config = dict(
    intermediate_size=512,
    vocab_size=2362,
    optimizer='soap_variant',
    max_seq_len=1024,
    doc_mask=True,
    max_steps=3812,
)
Each number is 200 + 30 x the weight over its row's rms, rounded and kept within 0 to 999. Layers, rows and columns count from 0. The size before them is the row's rms in percent of the matrix's.

# down: layer 8 MLP down (transposed), 512x128, rms 0.229, rows 49-73, columns 0-63
# up: layer 8 MLP up, 512x128, rms 0.247, rows 50-73, columns 0-63
down49,119,228,189,207,170,125,165,189,207,193,216,155,231,218,184,254,195,162,183,226,216,190,187,202,201,222,219,196,233,190,229,263,212,213,238,227,191,155,152,238,236,215,203,180,211,160,148,294,218,191,203,201,213,178,173,204,166,172,169,220,150,225,233,200,203
up50,105,191,246,188,154,174,182,149,221,192,144,219,235,204,171,252,194,179,212,229,221,127,228,158,177,192,194,176,234,199,193,284,194,244,229,220,183,189,201,170,164,188,231,246,214,194,221,242,198,220,236,190,219,217,192,185,178,234,185,195,232,161,216,177,276
down50,106,154,172,191,196,156,247,206,219,201,219,181,263,226,218,180,120,238,231,193,112,213,210,203,196,150,201,160,163,225,189,228,230,237,194,196,221,222,188,207,167,142,178,186,165,182,200,144,165,193,190,197,181,265,199,163,218,144,215,229,235,182,208,168,193
up51,101,169,174,235,147,224,194,185,176,208,203,206,167,191,212,195,158,210,263,172,234,206,217,201,210,148,240,238,199,216,241,260,160,174,226,193,170,209,181,186,194,206,233,118,239,162,190,183,185,232,227,229,207,192,145,176,157,219,233,238,216,209,205,250,182
down51,098,148,211,195,216,152,126,184,231,174,176,239,222,225,221,209,204,253,241,207,198,206,223,189,195,206,154,222,171,172,240,219,183,204,183,176,180,228,196,205,204,236,174,218,207,252,205,197,262,218,181,172,177,146,202,203,207,219,182,188,202,166,207,169,251
up52,091,207,203,198,197,242,144,148,219,185,180,161,172,236,267,183,238,193,236,218,197,218,240,170,183,142,199,201,181,195,163,262,198,235,207,150,203,177,218,162,215,227,201,231,227,221,182,174,208,193,222,279,196,195,175,206,172,191,184,190,203,207,171,212,174
down52,104,254,227,224,192,169,186,196,186,167,210,255,209,168,170,182,223,190,202,168,209,153,195,214,232,191,206,156,163,127,197,215,210,201,189,176,147,203,208,241,263,161,192,188,167,159,235,226,197,195,132,175,165,171,189,181,218,255,219,192,167,213,181,158,205
up53,106,212,202,205,145,236,266,254,213,239,161,208,252,227,160,188,168,173,255,227,150,174,146,179,231,186,193,215,164,204,231,238,198,233,174,136,241,253,258,229,225,192,231,227,179,221,149,174,171,238,181,193,226,216,194,210,195,166,154,190,236,165,182,241,161
down53,103,173,182,235,165,202,212,193,153,195,188,243,234,209,156,207,186,199,183,252,185,140,192,283,222,181,222,252,193,210,195,211,188,194,198,240,238,270,227,236,165,240,173,203,208,202,255,145,187,234,215,218,183,155,190,151,196,158,198,177,212,201,183,149,177
up54,092,190,217,181,221,213,182,214,173,199,213,224,206,166,190,185,160,152,231,215,251,202,202,186,216,187,242,173,192,221,161,156,190,242,225,200,126,246,171,248,220,220,209,205,207,274,230,129,238,208,188,164,247,223,164,175,214,227,184,207,256,182,194,245,198
down54,098,213,255,231,221,198,217,193,174,218,188,204,240,222,197,213,189,250,138,253,213,189,159,185,184,253,204,199,171,198,222,148,182,212,179,163,200,196,238,210,205,174,236,195,196,188,206,184,182,209,224,212,240,248,207,193,193,175,163,247,121,161,194,143,223
up55,103,166,184,193,188,181,228,269,188,176,234,244,154,216,226,175,176,223,284,170,191,176,183,144,185,174,215,238,197,210,188,164,195,193,183,252,191,200,178,250,252,152,265,162,183,214,165,179,176,189,182,241,167,223,265,157,172,231,187,191,186,166,193,166,204
down55,104,179,174,143,216,218,207,287,242,242,235,232,226,218,195,209,163,189,215,200,231,146,124,214,194,182,128,254,241,195,186,200,245,202,206,224,223,154,180,218,180,187,171,179,229,196,184,216,171,173,169,179,250,196,197,128,161,220,220,212,176,215,222,173,233
up56,094,285,190,194,213,182,241,208,213,208,122,248,239,213,162,203,171,220,177,252,175,247,151,167,179,217,244,202,208,185,188,247,188,242,190,198,182,181,262,183,181,250,210,265,163,196,162,158,194,183,192,190,160,243,203,193,231,190,211,178,190,208,200,228,171
down56,098,212,204,236,205,240,224,221,224,156,228,243,198,234,179,203,170,185,207,237,220,235,204,198,221,167,224,216,174,197,144,176,181,176,158,142,159,194,167,202,171,191,218,209,227,175,176,180,201,140,163,229,204,189,170,174,218,216,236,211,163,237,174,203,204
up57,092,242,224,204,157,195,171,166,146,146,152,186,217,226,250,153,198,230,196,173,185,193,243,161,197,188,175,202,213,249,215,204,265,196,167,219,175,186,147,223,195,195,236,226,154,238,168,174,220,224,231,228,205,237,204,207,228,254,152,130,180,200,165,224,221
down57,088,148,241,201,178,189,215,223,240,216,223,157,186,154,203,141,227,226,253,229,209,221,173,202,204,207,233,206,178,176,284,172,263,235,180,208,154,226,195,244,210,183,192,205,208,222,178,219,237,245,226,194,158,201,216,201,210,187,156,148,281,192,155,263,171
up58,099,253,231,176,172,153,202,217,213,227,184,228,227,231,151,246,190,163,196,185,211,177,119,186,188,184,223,202,207,188,147,195,193,234,138,151,217,176,298,199,192,215,200,212,126,188,207,191,247,188,197,128,212,144,176,254,194,205,209,192,207,190,211,190,220
down58,099,218,264,223,170,214,229,180,217,165,204,269,221,158,145,258,199,231,205,210,201,200,198,202,203,181,147,180,221,272,215,143,242,164,203,206,173,209,188,188,122,203,193,249,185,196,191,197,176,216,195,253,222,212,185,197,194,210,180,264,200,195,169,186,244
up59,099,173,177,216,143,193,267,209,179,201,169,213,269,200,209,206,212,214,183,190,226,211,230,209,223,227,150,217,219,193,204,213,242,197,193,188,230,184,264,188,201,206,263,186,170,228,203,185,172,174,188,165,244,238,233,182,237,189,190,169,236,220,138,186,206
down59,097,203,208,236,180,224,210,191,186,235,184,204,191,192,189,249,164,272,204,183,222,238,156,233,185,224,160,194,161,210,228,177,286,176,204,160,221,193,210,217,213,194,200,230,224,134,224,164,215,151,200,269,211,247,183,189,208,201,208,151,150,269,205,167,211
up60,098,177,192,199,210,131,194,211,165,228,269,238,195,189,212,226,165,181,235,237,231,239,192,149,184,209,214,124,187,167,220,239,151,186,154,192,181,217,198,246,196,171,187,235,217,175,238,175,174,241,213,231,205,256,262,190,224,203,174,206,194,237,219,195,211
down60,096,156,182,238,186,175,162,159,191,177,174,171,207,223,160,162,195,216,137,172,283,196,206,204,173,231,231,245,216,213,222,222,155,288,221,213,213,158,208,205,226,176,243,218,233,188,243,223,220,197,166,201,202,251,191,202,223,164,228,202,169,214,179,220,200
up61,109,181,147,206,164,199,261,218,214,219,142,200,145,221,217,179,202,161,177,181,143,237,200,218,209,223,189,193,176,187,197,181,218,191,238,186,204,213,200,198,274,209,204,185,270,233,194,216,195,186,211,179,200,276,163,226,180,163,204,161,166,160,217,158,226
down61,108,196,199,232,225,244,233,191,199,244,161,225,202,185,164,200,193,209,213,146,167,211,241,186,202,204,205,171,163,87,191,119,275,215,167,173,184,201,199,223,240,214,200,254,181,223,170,274,194,162,202,151,157,204,185,213,221,177,187,234,149,241,231,199,193
up62,105,202,150,200,224,165,200,199,223,234,191,226,164,237,183,187,202,221,217,200,180,218,188,261,224,166,198,205,222,165,240,224,184,169,241,151,208,243,217,219,224,219,229,199,214,236,191,202,246,227,200,174,167,192,140,257,197,196,225,267,211,210,147,232,220
down62,109,189,201,186,183,192,221,247,184,195,164,196,202,182,200,189,199,208,217,167,224,204,232,205,204,190,219,212,215,217,181,250,143,193,108,203,185,235,139,222,209,199,224,223,202,152,208,183,124,202,214,232,222,155,245,258,177,184,238,168,133,202,267,195,231
up63,098,249,168,220,207,215,196,165,183,203,200,197,136,221,214,218,219,183,182,247,242,197,175,156,165,198,214,232,179,190,238,231,231,177,228,186,135,263,184,231,198,241,179,187,231,205,195,187,213,209,229,193,226,187,208,223,138,273,163,168,159,198,216,211,187
down63,095,164,214,213,183,160,209,210,210,203,191,142,236,190,201,208,268,179,195,214,237,205,227,217,204,190,211,173,224,209,200,191,155,197,220,207,175,176,169,159,230,202,139,162,192,190,183,213,161,149,232,262,188,244,220,162,164,195,202,185,288,150,133,211,149
up64,109,217,187,229,216,201,184,214,224,206,187,244,185,151,195,170,235,153,172,208,189,186,245,213,222,248,246,186,257,244,213,186,162,200,186,241,223,187,234,211,168,252,189,144,183,149,156,203,190,221,190,185,138,203,128,225,175,127,164,160,214,214,190,182,219
down64,102,195,196,235,186,242,194,246,184,187,172,162,209,196,204,191,215,259,166,215,94,216,224,208,221,221,203,148,246,218,170,229,166,187,237,178,218,175,143,219,195,198,268,215,176,177,212,134,196,241,222,167,216,187,140,180,228,204,235,202,250,221,221,156,176
up65,098,244,151,244,239,164,223,164,146,210,161,240,162,155,196,226,229,196,200,168,263,201,162,220,247,145,190,204,236,215,190,139,244,221,150,213,201,197,227,223,296,208,173,212,191,209,184,204,184,237,218,191,221,211,204,200,207,162,182,201,110,209,180,197,231
down65,101,159,225,163,170,246,233,171,217,169,206,215,199,211,193,205,229,227,264,195,196,241,176,230,214,193,194,161,213,170,190,261,239,202,166,243,154,262,215,207,229,201,207,217,212,193,200,228,212,223,200,186,261,184,231,258,222,159,173,214,195,165,181,196,184
up66,087,226,251,157,218,212,163,185,173,226,208,219,198,164,187,198,262,253,198,245,185,134,194,204,174,225,215,209,179,207,192,209,238,249,237,231,176,172,163,163,242,196,190,186,148,200,167,216,271,192,204,182,184,204,192,174,190,145,188,220,185,191,194,229,197
down66,084,215,184,161,176,170,193,171,231,199,174,199,164,159,139,187,173,197,185,188,201,177,179,216,205,215,143,236,187,199,269,204,146,182,210,174,151,186,164,219,179,161,166,118,214,213,202,203,233,205,199,204,229,260,197,219,192,187,238,206,182,234,216,170,217
up67,103,161,156,192,183,199,247,185,220,141,182,286,221,231,189,197,166,241,187,235,182,202,217,183,215,212,195,198,220,192,132,237,240,201,226,199,191,263,182,198,192,131,209,203,218,157,198,243,172,219,254,225,189,194,211,210,206,194,165,196,184,205,193,186,193
down67,110,169,162,242,213,246,191,259,184,232,188,184,192,208,222,239,226,187,190,197,193,191,245,205,179,219,191,186,145,261,181,235,170,201,189,208,228,142,208,138,166,209,136,170,236,173,260,149,185,227,239,177,199,174,179,169,222,194,164,219,196,170,236,203,199
up68,098,188,178,208,222,244,168,221,170,253,213,210,148,216,159,209,178,223,191,166,232,186,237,157,181,175,218,202,199,196,150,250,220,196,216,234,174,197,158,193,200,226,162,195,241,175,236,211,246,239,147,233,166,254,185,255,197,216,184,168,226,170,261,273,198
down68,092,195,269,227,139,228,200,211,214,232,138,217,185,212,193,192,179,175,165,179,210,223,201,196,196,215,211,223,195,177,181,175,190,206,173,221,177,168,166,175,130,187,237,207,219,189,198,138,209,188,209,184,230,186,196,219,186,169,169,255,219,212,206,225,242
up69,097,222,189,197,219,250,130,189,186,168,200,204,224,183,220,246,213,200,232,182,193,220,136,174,196,233,201,182,192,202,186,196,196,256,206,210,264,160,250,231,210,195,199,208,178,197,264,163,170,198,137,186,162,214,137,165,192,200,205,175,237,168,216,181,213
down69,089,174,211,169,232,230,179,223,136,153,207,185,162,206,154,239,248,160,162,204,228,178,228,186,187,171,180,209,208,231,157,177,228,236,239,196,187,223,170,193,222,161,184,193,259,232,195,204,227,236,163,207,165,188,213,228,222,229,156,223,253,187,193,154,163
up70,105,204,211,204,197,215,209,189,226,161,199,195,243,199,169,237,191,168,230,159,225,223,240,197,199,202,166,194,169,238,255,214,252,182,224,116,182,254,233,212,225,152,262,232,171,229,212,210,220,210,189,186,208,228,164,200,159,193,221,214,171,206,224,212,222
down70,109,197,207,239,260,230,218,219,185,216,224,131,174,200,203,237,256,174,208,194,205,241,185,216,182,246,144,263,211,245,164,182,193,203,188,154,136,159,209,175,225,220,183,173,206,142,182,187,253,224,169,206,253,205,171,250,171,182,214,185,163,176,175,191,203
up71,103,203,188,224,159,190,221,221,195,169,183,195,207,255,248,214,211,239,171,212,192,154,229,172,157,202,184,221,195,219,201,255,195,183,234,238,240,246,182,156,239,117,223,201,249,180,167,220,220,222,213,221,187,223,197,220,211,203,178,160,202,167,238,155,210
down71,098,228,208,198,195,220,264,168,175,208,216,165,225,228,189,222,217,204,224,174,216,163,230,168,235,247,231,250,225,178,236,162,261,259,230,236,130,220,250,185,180,179,199,192,210,193,173,232,190,194,248,209,172,232,243,244,170,173,244,175,187,201,251,217,209
up72,104,166,230,169,233,237,161,261,182,229,181,239,262,221,219,225,167,160,222,217,166,217,200,192,215,188,200,204,170,200,153,231,213,176,190,197,192,176,197,194,211,204,164,205,206,201,164,197,227,205,217,183,208,207,201,206,210,205,216,176,159,167,235,181,259
down72,111,203,247,193,199,197,174,202,185,192,203,141,234,193,211,260,178,182,231,182,194,214,234,223,182,144,186,147,204,186,190,161,215,214,202,180,154,188,198,173,168,215,248,181,218,214,184,184,129,234,244,169,249,261,212,172,166,203,197,163,172,155,242,147,160
up73,100,236,152,222,230,233,247,172,153,155,238,187,226,237,242,220,186,180,178,152,131,223,225,185,242,196,211,214,215,197,171,195,174,192,157,177,158,218,228,160,204,194,216,207,251,254,230,212,190,196,231,198,171,181,195,216,164,169,224,176,188,174,174,143,191
down73,102,195,210,192,224,110,183,180,162,156,199,196,207,199,202,128,225,136,220,211,226,206,201,185,194,154,152,194,208,173,226,243,199,161,211,223,201,174,195,182,199,183,222,210,227,232,187,148,238,178,227,221,165,195,203,155,157,242,192,184,238,181,208,178,208